Part of a small language model's weights: attention and MLP in parallel, 3847 steps.
Each number is 128 + 24 x the weight over its row's rms, rounded and kept within 0 to 255. Layers, rows and columns count from 0. Numbers have three digits each. The size before them is the row's rms in percent of the matrix's.

# v: layer 4 attention value, 256x256, rms 0.0525, rows 56-63, columns 0-127
# o: layer 4 attention output (transposed), 256x256, rms 0.0443, rows 56-63, columns 0-127
# q: layer 4 attention query, 256x256, rms 0.059, rows 64-108, columns 0-127
# k: layer 4 attention key, 256x256, rms 0.0605, rows 64-107, columns 0-127
v56 088:105135157115147126116124128136105108122109118184091142094121112132167103116113119143089133091141138101102105117106135092134151133175168150140083146110142144072109095105155108121132139121097124154131174158111154156093147115092112129108128151105136134119147084109160086140145157131148121167167163081121176124146165148104124095127102129138144162101127100123114155133137132144182110117184
o56 084:144118139167107093094129127144134120141103082108151104129141121131165143184140113180165134091139148114157124109153138147133118139116122123127133175106156147143095164127154158139120140108097117133170132157150109143149110187154117170158154129124097118155149141138090144131120128103111138106136095125092132157081094130115118146155108131141144116109105089143112121142127120121098135129143
v57 084:150119147092169142136113151128146177151139126114130100131110127130105106089140135165100131130120154156129134136099099107140128116149179118087181166148118122123150110125119132142118092177142167147100139114124125156153099146119148120147123147125132128100109074102111112095163145125142119146114090161094131115119129102131116106090122110134168130136126142151114123130123157071140083156108
o57 078:134106114106100084133173085131085129074136176135089105120102147147133153140140103120178145154177105104116130119164140160174133139119134153180135073182151116111125121152128141069120152093151098126104067137115081127137133101109140131140111115111138131125125154126125101144123122125122116114088127131110178134107120106123155146130095102177122096215133090117156114114120134142128186116172
v58 082:126121150119126124139110158150132105086116106139116134115134149088107132153159170167159158137158136128124174123145136103101170154118155132111082118162144134136122150157161124124122109148143113096129113065112065113168110115120155166111153127112135125124124174101136124114116134149111096105115114101115104135106165075165120110130173123152119139111111135131140136106151143098137129171138
o58 078:156128124116116152070099123096163132153101115145155124129118069159113127143130120095118114110129126187137130095127154122150122128152119133170125095098129161114125121143080092125141149083132109141100139154126154099152141182151136134121120097134101131107115080111127130160145127115155158176135136117087129151103111107102148126131139116151128132152126141144134134125123095124177132093116
v59 085:083120121184159108109131142129122114165119134120110144126139164154165113144100118068121152075132143124108112130155125108095114124137133134123138104173129155177102156112121133130158145144109136087091137152157125104118159167101105151185141115122143143125162134074116125132100143119082160099153131163095134142121137120121094138158097085124116103102104102140163126124142133076178103184128
o59 078:093101121095130147102134083111131158119111101092162116189151103141115115110139139180149147119100128083175128151152159148140138131075131081146126177112142108090159134140135099092110135120119096176133141130094092115121138091130141133107135156124141126120124132156137134112146091141127128158092177159117143150152111129130150138172134132140109083161130127120090119160128106125095143109126
v60 086:111163100125145151122175126095121123113151178147149109086128129148135122155163100150103144141133130107138154132098136165104108102102100127175097124135114137099161128129111127121093120074151145131150152118135096129165138113130153150129158142145141166128153145129104093130141101154136172116140090129120123146129124147117149126126120136096106109109164084127100170107100135120179124072150
o60 081:141144137120134129114119151162128125100096084079099124155135148116072166111117119107135103131119142144105161091144126106142140101158155120159106137126121130129162156120123106115142155158096135142120127101097134103134125111073120099146130141154161095075096159141169170145149099107124121123087128137148139153135139088149128112101153141161092096123099123147150147189152108121167144168122
v61 085:126102103139127137123128133077167109138136137065141113150150147118146115136149135161093107162118096163134129072091157093152158126139135096112126166120090118138132146133123101141135122103114118081140122147140138134135109114143085119102071138102082123124127099153133089126069119146124131100082120160133160098136164144128146107155138154134135157116134126106132126095152124162143137150132
o61 080:095129152157115123132131155142098110106106125129084132154110108158139137106081132103130120119140139095140122146170143152119152098123102140119147110132143136111131119142154136114119125147137092149121136142114167111130168142095143124113165112095126138159155121137125169148169104152132180149135151077144139177131089136143138171145135152138139089118106119110116164159070142108125136143119
v62 086:125099125143096124152131126105143115137135066129164159175155115114152109145144118154116120137066136137152111147116184156154093121163141098154148096125158149099142146127138114099102106123139105108128134132126126142178094139142125112139103180160195139082091145116107101105091154119132107090135152135138151117099110155166109177158086120158180112110103091115111159106160149146139104103091
o62 081:112125102157128081111113098178124168107158154135101134123095092124104179109132167124185120108146115108133144109116128142119143157130116168106163129154128091085137124112128162170155166092126104122104176140104133126117119123132108149128129080119106142140142100140134130114146139132123079154128081079163130120131105136079161091104106116137140140159155123123134070090093132107079088175148
v63 083:099169113102100141084177095148137132091139097109124115150161164139081119143121102084120127160095149113099096108116096071132133118151131099129122127136119146128143083093098149141175133105121123139173158153127138126149131116123160138178100104155126131123111132126100112074122138103117141114177134058112117176148129117115126126138100157148118133098094100129118098084123176149145135080169
o63 077:119132157136116163108088106100114113109151127069095170098145067114113136142084103167120160118122153143118158142117133159158120093125103169093147118114098094112137141096144100108119129164145103116085141113172111128093128117134174136142127127133142152151115140133160146218127125126148070149110120148105173137117072139138159139126085133109144166097162172130150169110150129092142129133105
q64 060:113114135124150140108133124176122137130101145145115114122132116114096109108121129100113097148132110150123097111093111145127166183087112120172128138123113132119120093161095116109137155122177135151150128127131090108128102132170131126123126140130193139102142132172152138105136130110160160116106091112097144122140120090156112091136111147133071145130142159149112137176100165148133100096107
k64 057:113117161151078142151119125134153098101141121140126155127112107130136091141136149148189106102089140141126118124152124124145083134140117131177140071086129133138168166113143102119133140143119174091106164160118148124169116101092079150139090094127122086099136145134143158113064095129168136113158138101136076112110115123106098101134126142136130110153165149109130143144070101149137137179108
q65 074:133136126169166096101129123150129167146127148096111118103122162133095089171109109129103099187093088156127108116104145146122121124103120147124081203145106129125120076131116109130103139111192088147143101097117107132113081161155156161178142147130136160129112140159142090128097161101133140111118112114136137093145118161139132087140174113131121164111116159128136132166170148119176113117126
k65 080:129146111134141152095115139116145148125117125138066131132132115150107094138165134144133089142126099148126170148116118118122093112091147133130119124124127161146096120129139102130089159110152104143105139154116118094147134148133139071128124123079116140125146167121164111082117066122131134114134116100119149115153127156181136157133132129124101163127165123115134096139149077162101105153071
q66 071:113135121144157111094117106152134197145121134087091119136134147111137087142131106120115111141149098169095148126136151106111139137121108157137087180186063142133124084141113093130087095112142103146124091084138112174115101126155175176162141124150106124107125140160148106129115145144127146110102126134095145119145124119131121128150138117125151114110117119127124123162183101147131101095149
k66 110:111125134136158141156151135111162135103151122127084113055120092169120113133153123124145109098132109142112126088134126159114115121110137137121104134100070141156138079127100090161109136120154162135106142140127124115182093136134142129136115141121163149093181125126116141073115088146191142112118121127112116064106126162126132107173138128121145148123189095120139145131126110147149127145141
q67 084:105140153133105087135131100102109102149123121114128098099141076109112152066118117124091117115160127168144191150133162110148107117081092140169149094125134137147099115094125126094119125149142170138151099155126139079146141146126067101126136119121100128089120129165103115106172116101118173141149120130121179121142136141167122140152087161136129152130115157149107131116141106114098134152152
k67 091:129097127158121123144130157128135142123136102113067093108106125119103116102178140155133136122092099122104113135121114118120108110109179157131132096092116139125123099157149103132122127099195134124133153176099148126149133144100099126126127100103151119127173127098131104071105055117149139085151152100167107068119112114120144097173132134134133149134167119103175134136136124171154143171120
q68 061:156095127068157166152132141119123088123096109166167098138124131129105113113137112150109108116087130115124113145122155155128110109145130104098171142111166137101116110107115174138147145120082136111097159174154111106117133140088092110119104132108144120146128110152156156114076139151134105071142141115163122126137098124127114138106099138139127124125109160155174135073144135125156126163093
k68 064:135167115121139111149150157144143107104142113088087132089163107142161125125150145123124124124160135136177140089143071138183094124113115112176139140116095135154142110114135146116089101132153121124135117134159106156171110142144139081131121149110130102118147112098135085133128088131161137106128134125128132115113143145165129091095144138111122154121163160113146125128072101173118144116132
q69 047:085135122140144137108135142100112137128105141126157132144125122128116090106104110095138114136131119157114135109113108125142136117131106131095136144132141164112109126150086132136116135163095090169133120157132131119136096114126112122116151120166166135090122107129126154128128089136093166095114123120131173142125105119140095133200126098125097094095141183135153165104152110179148098146176
k69 133:130145117122106141136139152139123083158152165135228111144129140145102105098098137118137117132127159132143113109144121129137146125126128100115110093125170110109154141111109158124146157148065154110130128138149134102084143109104171137111112150125125089148077132144136159160131159142142120146135108164132112154101168154112106155113140130128108108088125145154099146124082163076138164110123
q70 072:074138130114178121115166138101139107116106091166145104088177105130150136132155112125151132113119159149123128099112135127168168106159125131096128098134141145152127148083161128101185111095134120148127085121100140121161120121125117122131147131122125141131135114140118150148077122138174144118135107130110086149165157132143165126127106178121133128133097116141080144168145087103134137133140
k70 065:124106108137151087151140121138137137174169125136159147130141123158135123141152113113107138144145145137135133151101085134143101151108120126137086138130116121114146079135116135161095158149108146141119141125117153141126098140117184133138095109168118126092110158164094102148155115110103093094116118125103162082155155125128090163155107148159082135106095140127156171109165132150113131132169
q71 067:192164124150142153099130120117099107151126143153096149102150125092154118100130106135096123160128154107133121135160110156124115168118158126141165143146108120096125136102130161167155093178163126145094079137116110111139134128141131117145161152157080076172109103146116115122162134129153153171159110175140114109145144132112094117082104125135138123128132124143111122139140135133114059103146
k71 067:118088166098118124148115137150123132149099100131171138160100150123182111147136089100146080125120113103159110112111132064094167108114158125110128131108149104143156131120104149132106164133109122137161117138143094118131144087089118129132079118156096157115095134137152138158125129137133101093134131157107160161109156105151152137130126141114093126136151162124118114086119129127146195140152
q72 069:115114094137117122130106130142147107117175086106156126111106129119101133162121131082104165111191123130147120159105161150099138136146116099118131157147135139111147101165082110143068134146114127175127165129159100114146111128143165123136134118123155121154169080109115146155147131151139122144100155090103157139129120112148152160094129139142175156103119124166148122071163132123094124085112
k72 073:127152120128162151147116143127118167146113137134104111150122115114101129108130106145095099157142136131129144123103129095144127145070098167138118125126136128153082127144136140122124140105145124165104113143124130108114118127141156076116164149113101161138129140144161081094146090105105140131138106143094153119160120129205159177115152132133108153126116112128148114138183107135115086143075
q73 075:141122099152154133128114142123128112133186112152198102108116143137106124128126121111111165125146155120173100160101124147125106153127119080160157131096114136123122130150079100112070157140135150153129159140085104115133112149088141110143160165109137137159165105129097122148193118139118106164129130116098142151122156106136133139087153139128183177127123106149148106079095160138126105093076
k73 073:134126104111156115101135125115099149124130116121119093156137135132140140140101146097078102132153107125172150131109136138172151153110080089104117153155151113119090072114119131125103146144124107178151122122140130116099107145179150124140122167103137143150141115173111096160189162125097110157147132128135171145145075136152178146137093107121112180101099177175115129093168145109116123100145
q74 084:137118131165139109108131136155127112147168103146198116117097121135177098139121093143124134139116152149133090114084127150126130129115147107143108162074150136129152113155129091133088123127137193115154183118129118097125144136122122118181142133090131094162124127121130112125139104131148090142126138099128146071117134103125162156072134171135118160111106135146173104072142159132134130156083
k74 091:122136120087151114114106123149120102123148103132173131118145120134115144147117117106158122103134166103153152070129158134158172136140097073138113118156113135103147148135104158118100154157098138165109142117155113116089117110119138179154104152143138135097113124161103110163167173134142101156139120126117118148140162158101073132132108142136124117087125130188098153112131152099155135118170
q75 066:069140112121131124130095112130127178157083137100092122161167127131118113148119148118115125123136115167092140127152152109109131100144110140085109151165092152115119121097131117128100100114160090152104096131145113151121114128149164150122116096175097136105131136139129132111081128135112138113116122158104141142154116136152119115173131112118145125163126132136126136208158078163121101125143
k75 084:114099123103110112117167119117157166108119113100108188132125111065131179171133122091121152116145118099149105082106121146113140150130168125146102137142070159125137140153152129109154120117117105120148124067110179194119114086169137184125133112178119117103087131109140132130069096131115190130105142103143123100132129123158106104143145146136118102164129122114122071142147118170141116134144
q76 071:091153125097129106167110098116145123100113149107118090121171083185137130101170124112116181096125095131115171100123121115125111135162107133128138096168122125083098123123136162092094123139139150125144137146164132146148131126160093104096115146155116093095167138147096133144175123151162161117152108121095129122153149110150133121172082152149103144100093134093134084147171125166080096145127
k76 097:123143136151097160112128111139136130121125102106066134122146100126103144140128145183137128122115109136131146163083130150131101091151133160124124125113097163134141116125157085106176116122166132135128117115110152126170142132128098132116144106114141122083136117120169150093134072148148155141126152089146133121122090132129145080134133129146166130169172130098144106170146095188127105152130
q77 067:137119146135109157130139166123105120159150179166178125092104112171189096160131143124168089149124163124151080122103116105146149133129140101117113098095152112125158169167132158177134141118085137093105167154142113119119167119100165132133116110104129080148118126113139119149132123143135135160119132133126141127100146140097119162071137137126115107148145125127129104108060163082157136176133
k77 073:126157124124145107181159102090175173125170115113120094114084106145114110110129126123141117162147098140112156116113125156113138146107140160134115129123139127157131096116121084154110123132149095119102102133109138076146134171173188110134182174105137169134160109140136152103124108125171158112137108137152151118114146124162100111157140096108143145076139093124122105135147129132170185120166
q78 062:193155104161113148136140112160144113095151171144167111152124112109137160142175140152120178099121111121158177114118135140112084134130130094153141100108147095126123117134170133092184105118048120131154107121154137111132107120162125122132116128117136126117170129144099154159119156147142090085120137148116166174142156143133121124142135111143115138080129141135127120156058093132088120141110
k78 063:084149148090130139157133141103155123089119118097158112129097109159117130142138134114128140130147118130098113093134118130116150108176136107131096141135094154077111148121122121127152158127175132109124165124108133109118144141138068139145135144138151130140107104138129120110092098158134122117145140107082102121161119138183184151160150098121080122152104097123171090122156130128098157102103
q79 069:101127122172117101157164118116117141109148097122138174140120163123135128142096097107091118100153155144116102146149120147114186134165153150133114167097172141165160085138110147153135111129125127091131167094122112164105152110119140131132153104139082117166159099112100098135125065124104099111151131121116106101112170126080162125103138160116127064127074109126112067138129124100134132127150
k79 069:132120127090143131127164156155163160126111153127115054094123122148158103143147111106100131146115150094133118093092122116095077105101175131122141109160093122116113126083122081144113087077139143145081115142112123095141126148163144084175110127089120115120196141170121119107134125099112136102162100127164139127164105140187121171129167136125124160134135137086172171119107139129138097141115
q80 063:128144153160127161091151161111154160127111127141107149107143089133134114151115087087153095130116110157099123120144125133152134116102124152115150118097139089121129066127105091126164148141121171171096098130078148119106139147102132106164104115098119156122132134178100141156119132141135168111154103145099104058129137124165106153135058128139103172130132144128130149146129141156174113115103
k80 062:112115089081133094143141109134136102150104125130175126147123188108109093102189143138113131132177143140157149128087117117090143152152119132121114129145169136126141125113143136139113120163128111095160184094131106095144122134161161140136125119136132114151139109096112120130100126111122094090121104150142121162128129126119147122107157169135145089111092140131128138089125147107124147143167
q81 068:087149123127149098089121158136142118131126176136160135166102135114102090156066175119133124167122128104108147122138129169143138137135105153114102144128140159089123136173096180109129110119152150112147065099156130126125110127149139114152188153092126133096100112101143093155115182122127142143086126155117139125100128134138121126099126113158130101151157095140129159101138127109123161146126
k81 069:107096145162132109132081139145108187112133115111090126094162131135150109142150113158135130099127134123102137157122140084105141084107138140116098149134106147129102128143131117118152135132130083118146133111132132150119118143134148137125117141141162166130179120117116111118168094122154097112146149097124173094145080140145160155145124116147179164125121148077153115144161112135104076076132
q82 068:136118147164087086127143117122126151082128138107130138093141114096134101090091105096091141156112160125135139171135152085144148160095151126098126144126112113113136105133119137131065141151153114105178121095122122133141135134112132113151108118140116121122123146138114135130143153127089118111129133131163088129135089119105199125126131107108102091102111131137119168151146124113116085112137
k82 068:144120104141103102146146119166125114138091157138142121122129158163079120119143144148168144142123112128139146094086145174106111104160123127112145102118193094079120136144123100138113149137160084175135116125154113136120123109155111125117094116079115152125142150085130101103131100130146170122150127115135144157110121146154115114087155136155113140106144146112157119108151135130129119139085
q83 066:087119127078135147152142148121115151102135151141150168138128134144135157096123149083134106144119141130163156142143135161139155117112123097170161158118116135122114171099092122139121152161113123128119167123123091185112116129170118175122125128111133156121112143149096081086118078139141186155161149158141141127128136180121134142140105134082104124132124131130126101144128125136100098121129
k83 062:143101110161121129090103155098113112133110094107131132122116142147145132137095115153105143126118087132103089151170078098128099146131148154092127112109144124170133070175096124161113094119116113142137090132155131122166192117117119108121103117153092178121150171115155125176130137151103156108164110119148158132119132065129158129112094109136101175122157118114170132112105127145142122146162
q84 063:106140126136130123145164168139139106075115150145076150090143161140111129110145171147081128150148138130141155139120154118120097154125117138155112105106142141117142117110131176172105172134157083146154104137149126146152134128114076099051121115132133119141123140098119136117111154137161133121142113120160120092141149168130133127107114104193171125135150141136145110155066142093157131129153
k84 062:157111118103095138087112079128101142178126145135166112117127152147139105145150133122135115085087137134153111090128157099155125143129136122085132135148145122158147167145147117127140129152076117116120135178145147077131114119144124146152110131121099157153165126140148123114177081135111095144101109111077141109094172130119110109146155119094052122095107150150113118090111130159138131144145
q85 072:099136133158160123136110053134156151128101140136053124104111150158106135136123145145140104188085119112120129150117109129135093121104129139137114129149129130130125093159146127174127127107122127099141090103152140134161135158177105157134098101142145144110133125098136126109091114149137167092154190102142127105125078138094120148122143107119101149095133189084123145132126129122121145100116
k85 076:131152147119123118098148136147067114123164117105208117188105132139110131124093078062156163099119158111122108129124142145141145132157090112138134136086154115118141132121130139100154147164124113137088119160127114112115116076118140119136137144129140142151097117157146166189124168108090100157078130136116104183128132103126141119106074127154121134128091117134128143095115143138145149126151
q86 065:129109149128139141131166102117131082146136122151129129090135137138137123116142117142114115114113107108107147084138159115149112100178131126159129123107123140138160128115093154133125137078105142108084165147130122156112112164139122181071130106110139109135141119106136116097076145123151137170128150090100080141100147159154140114150099114101150121120158108118162079131114100132123135137103
k86 062:114109091109109094137156132129161107133125143073112151149133118055156088170116121109150123111133139145183144167108116147169121146111203095112159131128097113150128141157104139144125116144131138120150119158107125134137129123137143131185125143145100151075142135102100138143153166130137090107139120176118154114126119107104095148139073115154136127121113120107088156133121160107176121143182
q87 062:085125170102106151160130094148130112103119111105156101136093129176124157168125163121119144103150147104108089134148104177118093123092169122103145100148141108091110120143119154157146126081083118126108119143186152080138116114130112136124130143109161102153156116142112152159127111137119165091129078150135119082114150165175139108098083146103123122112101133119134111135113123158158125103128
k87 061:146147104130142136152150092105168167152123163103119134140139133139128141138131125087115171091150097102167115147103136086134102112152074128150146155138162099175109102104141104119110124074122121122148133113108095144176149197117139121105125106149130097172145156124109138134109125135125093147102153082120127168142137110113136171142171111166136141154150154114127138085077118136117119119122
q88 065:107141055157182161123102157131106167141152129103139123132121143154157089099140122132165121140174086147132125107141117158124122151113124110156111112138052159155112113107178139156056125118116159127162171131146136117081150111123143139112127099115091165149114124113124114149113118179170140094133105150102132103136141153156116116125123136162111131102126106137144170151127104121106131123165
k88 068:127146193102140135109100099127109141118143147146141167152158124147080155157141160155136121116109165124053110131128099140100135115106125158149135148143173095123099149109115156124203104148101131163120093118165156145164128122185126120120156134141158097112123099120135116143147104158133162139119140114131135164086158067161079117123140129134158132140116164112178117101112139123134120147122
q89 065:146135115120164111129129134146121143143109116113091148171148139115156091154081124121131145151162146136093163128149105117097166097158115131075113123154134151101087141113117085114122107121124151130140112137114135131114082089169115186139203145134164127151115107150139129152157169095137170130103138113124130137113141156104158152105082146150136133142075144125102088162142168090083088145161
k89 069:119100112143127154155107090122127164150144139146131141088100143133091114113124134135126127102108090174141107146160138099095113185090176124144124107124131124120132112149131090117101131140094140123119122133128107174133130156104151102141065104158111075132164146086123120134136154169126111096105135139096155058129141114167115155149153108120119138169149126098123146099101167132172128143142
q90 063:132116131111101156173073134140135127087176135117123166166102139133107147114181105109100118111146118147089143107104158112151127159135134097125121119129122126129111091153108127128166120145115098118117106159107115168114161163131139165109091117110145153114089157130145102092109094125185167131125082143109090137105102130146104120125090116130132165140152154114157130128138104139134139166125
k90 063:124087118192113101121161147144105128126149146120152092118125153088134115140069169155188091138098103113154148135173104117129122125126133126097126129108131116123139130121104122175103130153117106093166159156141108086115103107110140105133137130149166138120146131153098162129150133157135161157174174137111154110151101102096079099131137124122134080093118131143132120115126154131145143142146
q91 061:129104105126138172141143117109133115087110117136117136104127088166135161142171156145118121128121112167146113105120121126096137174144136143106116105112120103149156142146125133144131145123129117088094158120139163110146120116139108145117104156082146144128138153119131101083127106212078112093154122110089090068133139106129118099144105119116122103129179091129116126120103101113134146151137
k91 060:118155143059128106132179131092150112142127122136152127097141149127153109060127121115131136094120107069098118148143133119146123129155146098128173102146133109146132136099137135145143144154099107158114135165103123161154095154122123098120114154133128102150127134128118125164143155137122090158144121112128125140127097136083108121109093105124128115138134173116128122121147153145131108156183
q92 061:116114111169116152168145129144120128113115090153126108169098139131129144100116101094136137078134127112176134129100136147120124146114101120076101106130109135160106119123118153077135125133134148093121114161130098125098096126112163181131113169085106140107150131108139098090154173150125131134102084084119105084142135072108102142147095133082101115135126139141156133133142131134107146098099
k92 060:141150114156138129139117126103162131106126164090149180089104131134131159116160125131123138117123104106130118112145102124124149104145161143195132129143124102144150134123190125145163160097124112092135138123151196113103145092075126137174133107154126096129130154141094153139122091124126129132130094142130150080093116157131150115106154144132167140176130123167129105158102148145101128145106
q93 063:135120128154150126120083164146113105125106136120134104161106152072100077151121128119131125114140093148100108121112122118131084101125123158130108140081103115081089171163172097117119198124131133104160103144119142134122151118142162151136138145129137170117149086082097159124120142105128113115142146151084102105175116172154177134158134132147137124118106126138063131188136136105144110070156
k93 067:147127133142113136074082119149179148124130114121133134092130145177121139101143118128101134173079093111135156119107126129137099157118106112134134099108068128105163092168104205125089123173163136118158178160153099146133144135119135091137136143142105118154096115148158090091121160134130125136101147100138171098112121125131087097120146133112074132152129153128165123118149181121113128155159
q94 065:111135104084116136163157131145084091118144085140141119098130127097141164114100142098109099132149183080134164125131118131153108108115124153162102093124130140125082091137151102158127129118121171134091101148107148100149104132101103133104141120102105123083163113127122073119172119159141135145148148117146066179153131143158070099129145133133124123119104118140130123119101112126137119087121
k94 062:115082180168132120114119153095137131133096131113106136157138114140126119128137135141120136106119084148139121109166110131142100134101119072154162109106112133140155119081106113180116146120106105129132158132126150122133167125136093126160108126157142131168152098116119176090117133109138105139131127160097132077101143147129163140167086146135113146130181137124127163140123132131156135146133
q95 063:128127115088117125158101126144107141139149149132111125139115156174112100124155144181134143084118166136149113154142136123098126144182132104174131128120126131099168096118161105129115084125151139113138119141130116130132160123149115140114116079108116108095163149137190099150115122201148118112099160089133140135084128175114137142123100093161128125121134132142154084136175135183104115123106
k95 064:145104139124135145166158098140144095134172146091152154079106122136156134160124126144123127129118097094099132115139107149149128141115129137160110081146085130168120148119094157151179103115127116125132131105144146092124145105135145169118122126090133153130110146118105155115143094118107123135140128126119119102142156084109088115164149126109136136170136090119158132127099151143138097137133
q96 068:110141124111117158140125137129126115127160104159152159103101142109051177084127103136143128078158158117160167169135129148154170092159158145106146107095097138152117101116118089106124124150145141129096112133135148124113122083091111103103188132147148179104150098137145166113112103093107185122101140105121127136135134118099149112136116141123149137130105125133125153134101072167133143092123
k96 065:168130137159132082120085144127128132108130144129086154135155130126166128131138161127089115123138133148149118107120088109104084150146126094121142142119171119098130155119150140149161158128098131094129151171126131127097122122146117179140049124126095082129146134126092116109081119113160118150172105136134112089147109109124091069079114120089100137136181130153143143169131138111123148150101
q97 060:106149115109124128084130107109098151183136083118133090139125126140135132121142105137069125094139133132107149136131108146134111077134131175130130147137147127147138121128093141115085157126147121151100151108109115131154167117138167166138119135113168166106164120110114147129112158110163174121122134089132125121135097139098089182111108162120132138123150123158158099088105177173143117174097
k97 063:127136162127137139120184158104084090101147085136108175145123126119117133114117144122147116116159141176154111138169137130141122158102110130163176119109100101154126122126154141160132120088127157128136105138144144102110118141095087113152130146110095129158134089124139112116134120154135119118127089133137123139165175152134091156146113127115145121125137167087156129135104140073127158134145
q98 062:161148113139104162121122097104183136103130137119167150100118147156136105133157122099140173101127141167113104101113135126123105129125095186151143151104148141180088134096091177158133092138095126089106125133105161168175091170116129128171152142122166131146130116129110133106132126125146112178080103192148115175099145116133113164136156114138140120112102125145156123125136126132113092132111
k98 061:086109144131131109142131145134115128123156144127092128127101119075104146108139115173103121133184113129143151135139145111150116142112121121155101157150142124135109123119107074130136171118175155102122133118124108150058148133154120106134111073127120184110147137149100133174159137117125149107124127126120116167166092158146129105098088140124155151120130168130119113088106135097114180098130
q99 064:170142137183136131131158152115148134157150120159153096135109123102154110154109133108134115099162143173087093100116121141080122178094140122161120140146134111107093122192150131160131114133156108128105110135140111104120110163131120090145132120143104154118123094138148129129126065121106114136122140124142127088127126161107143100146144147101163130104108153152138149114075119163119118131130
k99 063:164099136135109126089118129133118150130112133140134129104122171144130122084138112120129125149075137143157136110120094129174147116125136139124149121101107118120123114148091116111083140069135163165129180114108152156152126144107128182150121141105124104151130187081111100137136121120111128133135119150126091108105132068129109104122182153146151125160147158114109118097156164135180083117120
q100 066:140071127114135135122101085092166127090156138102113110160171108168105121103125118121130141116120127142160114151136138150098112118135132111151070115076153116139169112089120133116152158142115135140111151102138143103125117127152106170163121139104076158121093110141093082184143097146071093123141142152127154100148136109137117089117202146144114109132118146105130154123136200123113131083089
k100 064:109187128116124155136114158128132153123095120131121122120096152154131140157138135115105140133154113064126193133097097060113116102123143123124149121161114122161083153136126095164090127096134162146129126121132159089166181135152140127110155114111141121153112134123161161162170093111129157136161113097136108156118126125100116133111103120142179133127161067158086058116132132121108127131169
q101 070:140151146110085128160165139102114074142167120126104171181139115153107166085132101154158145115101135112122124134128142142135108134136131134114144118138125156126106138056131178156156145163178147109143145166084138093128159151118112074095108095157137124165122111123044106141087120100151103120144128105150132115108147157129112111159108122144101136142131178101132124135118130133084147110160
k101 068:102155149096151129133119114121112144079113127115142115070111078104115115115178125100147131108144094123124136085128095163128132184108141134133113154106115149160172091134129093132125110111118138165144143134122106093162125126126102154157157134119124105116174135150145139107158113081126172166141117132102123162120096168110159102145088146115153125086127107156102151079156100126175142128123
q102 063:162141123154166134127094105138132116142107128150157111098140121092117100220099129125133149154137109142145138143113114158142136170126126101121127151127156108126114092124162150142145124101147090124113138085136080122141133151127157118172157180136094112122140149142127092154117154114125095143107105125122125141127100111167171140106120127165145127108084164135141166135133140136157149135119
k102 061:131119105171070092093143103126132164140110104144105148141085134117148107121158175143123138129123160139109099139156123136068122132115128127093168133139130123119116126178111109126150122129158142128139116141123141137113115154095118125159107088101102174135126121105156142114119103121123145142070166092134103132164143128109136148146198124132141142159149122130161082152130117145122152095075
q103 071:116128123147079117099090135127110125123141114094138165106119121131159137105140112130140119131122164083085141112104116123148147125142109127084184126126165111122117092128135095135207135152116119107130163152147128147149120137134161086133135125099131102092126106157154121154135117090099154138110133134152171139108081134102120122125109115128156123123137176121132119130071138156117118122148
k103 064:148164148107131142123165182134103147149151080116117081100136089132119102188141122148132165092151132185173126148096155129105135059144155126138073123144095148118137163163129132153105102126131150139134084124107128150131114109111121147114127145127119112148151109143102138117131123125152137110139121104144084155145090122118151120128145144111131164112115069119112154094140093145126153114135
q104 063:103155134095086129093111133148151131097126136153145114137155114109147136119106139144127137112158154100109139130130125114171166135108090100097124105139155119151115155096130107103099131116129149094135098134127145120094103156110134144133094129150152175124120108142141097132133149083130112149165127154049119113095107146126122090146104109089179150112131155123158132180157050120125103156100
k104 059:136106105117188169161153134123121153093145103124163131139093146097116130125106147122146118119142134126120149126156137109149138107126139133165158150165092164165149105134157121164120123147102143133079138085126117116152090102169125136143146116163150134090125116122143136100131084071162155110125143090179130123175113152143141135081114144150134164120173119148160114124104173126145124157108
q105 064:094093138117160131144160103155100142090181157133109149123090169168127116136146118121150129111158116138113123134106135179106153153089174111123134129146121140123132115139100115139143084104139132097111163120124101136128073093141102126128127107139148149137140119118125151083158150099102120134139126168110118114127118174114164163114118135145119146104149163114138075112140116159098152166116
k105 063:163142119089126114105156096135128146179150134120170095094114117081131146155132118105115139112137145131127103134125117097139152136146118125106144125124129141144132139165120142163133101129084124167168138105136167171107153141133166162142119097109142105122110165150097124108136132127088115113120129115097149100119123132071119111139112104121109122102078131118137191145118158101140127158196
q106 064:141114109075118143111155110150150155156132091134134091121138117114167078179142090149133145118090141167131166137111134140168105145134135145072079131117097113093133129148111115141114094141104120166105138123146098129136140123156149105137150117109120095146107112099114149123128121152118129113099169169121140136130128114160160142112097153094141117099143143105175139125136126183108124144105
k106 061:112128144171113130172113110100110131123134150151120170134112177147113158061103192132134131129132115124150115124115103154088129105142102144102172129158119125141114084118097158145148140142137144124147140099142180157156103131097116148112108131120148117083144160154123152158076127124171149107172088101158149148090115147081096116144119122135108121132147129087147132147082100126134132135140
q107 068:119133110161140132111145093113118113150113129143176114117146127110106170126102129118118121106098126128110137088137096160123138113150095122108170123083132092135105154049135128140153130091088084122153141170098115104130135168124089114139126166135143130161126078135104161114110137111138187123119114139127116125129131137117150085153163152137127137144137150151133157162123120139180127108148
k107 073:120105124137116089152090118147136158099120102100087111139130158141103131091114169140108111108114080095120125099127124119158116147074131120134096127095124177093101086214100144090055136142158140153148084117148147124111126133171134086146113096126089128094141141116119125121149129129109143163092141096130122095134125141160120149132122144113116143118146124122125127127171140176112118160101
q108 065:156115123116112129166130162138108135147147106110147124142112119137149154131164158140087139130106123151118122101153125134129163155087156115151116116126091130125152108067113129142116080132121098108127083128104101129150124116158133152126146150148130078177125106115118150120153129121141143112117128176145124155113199098136151138173112109096135136090079088108110136135107139099153134096147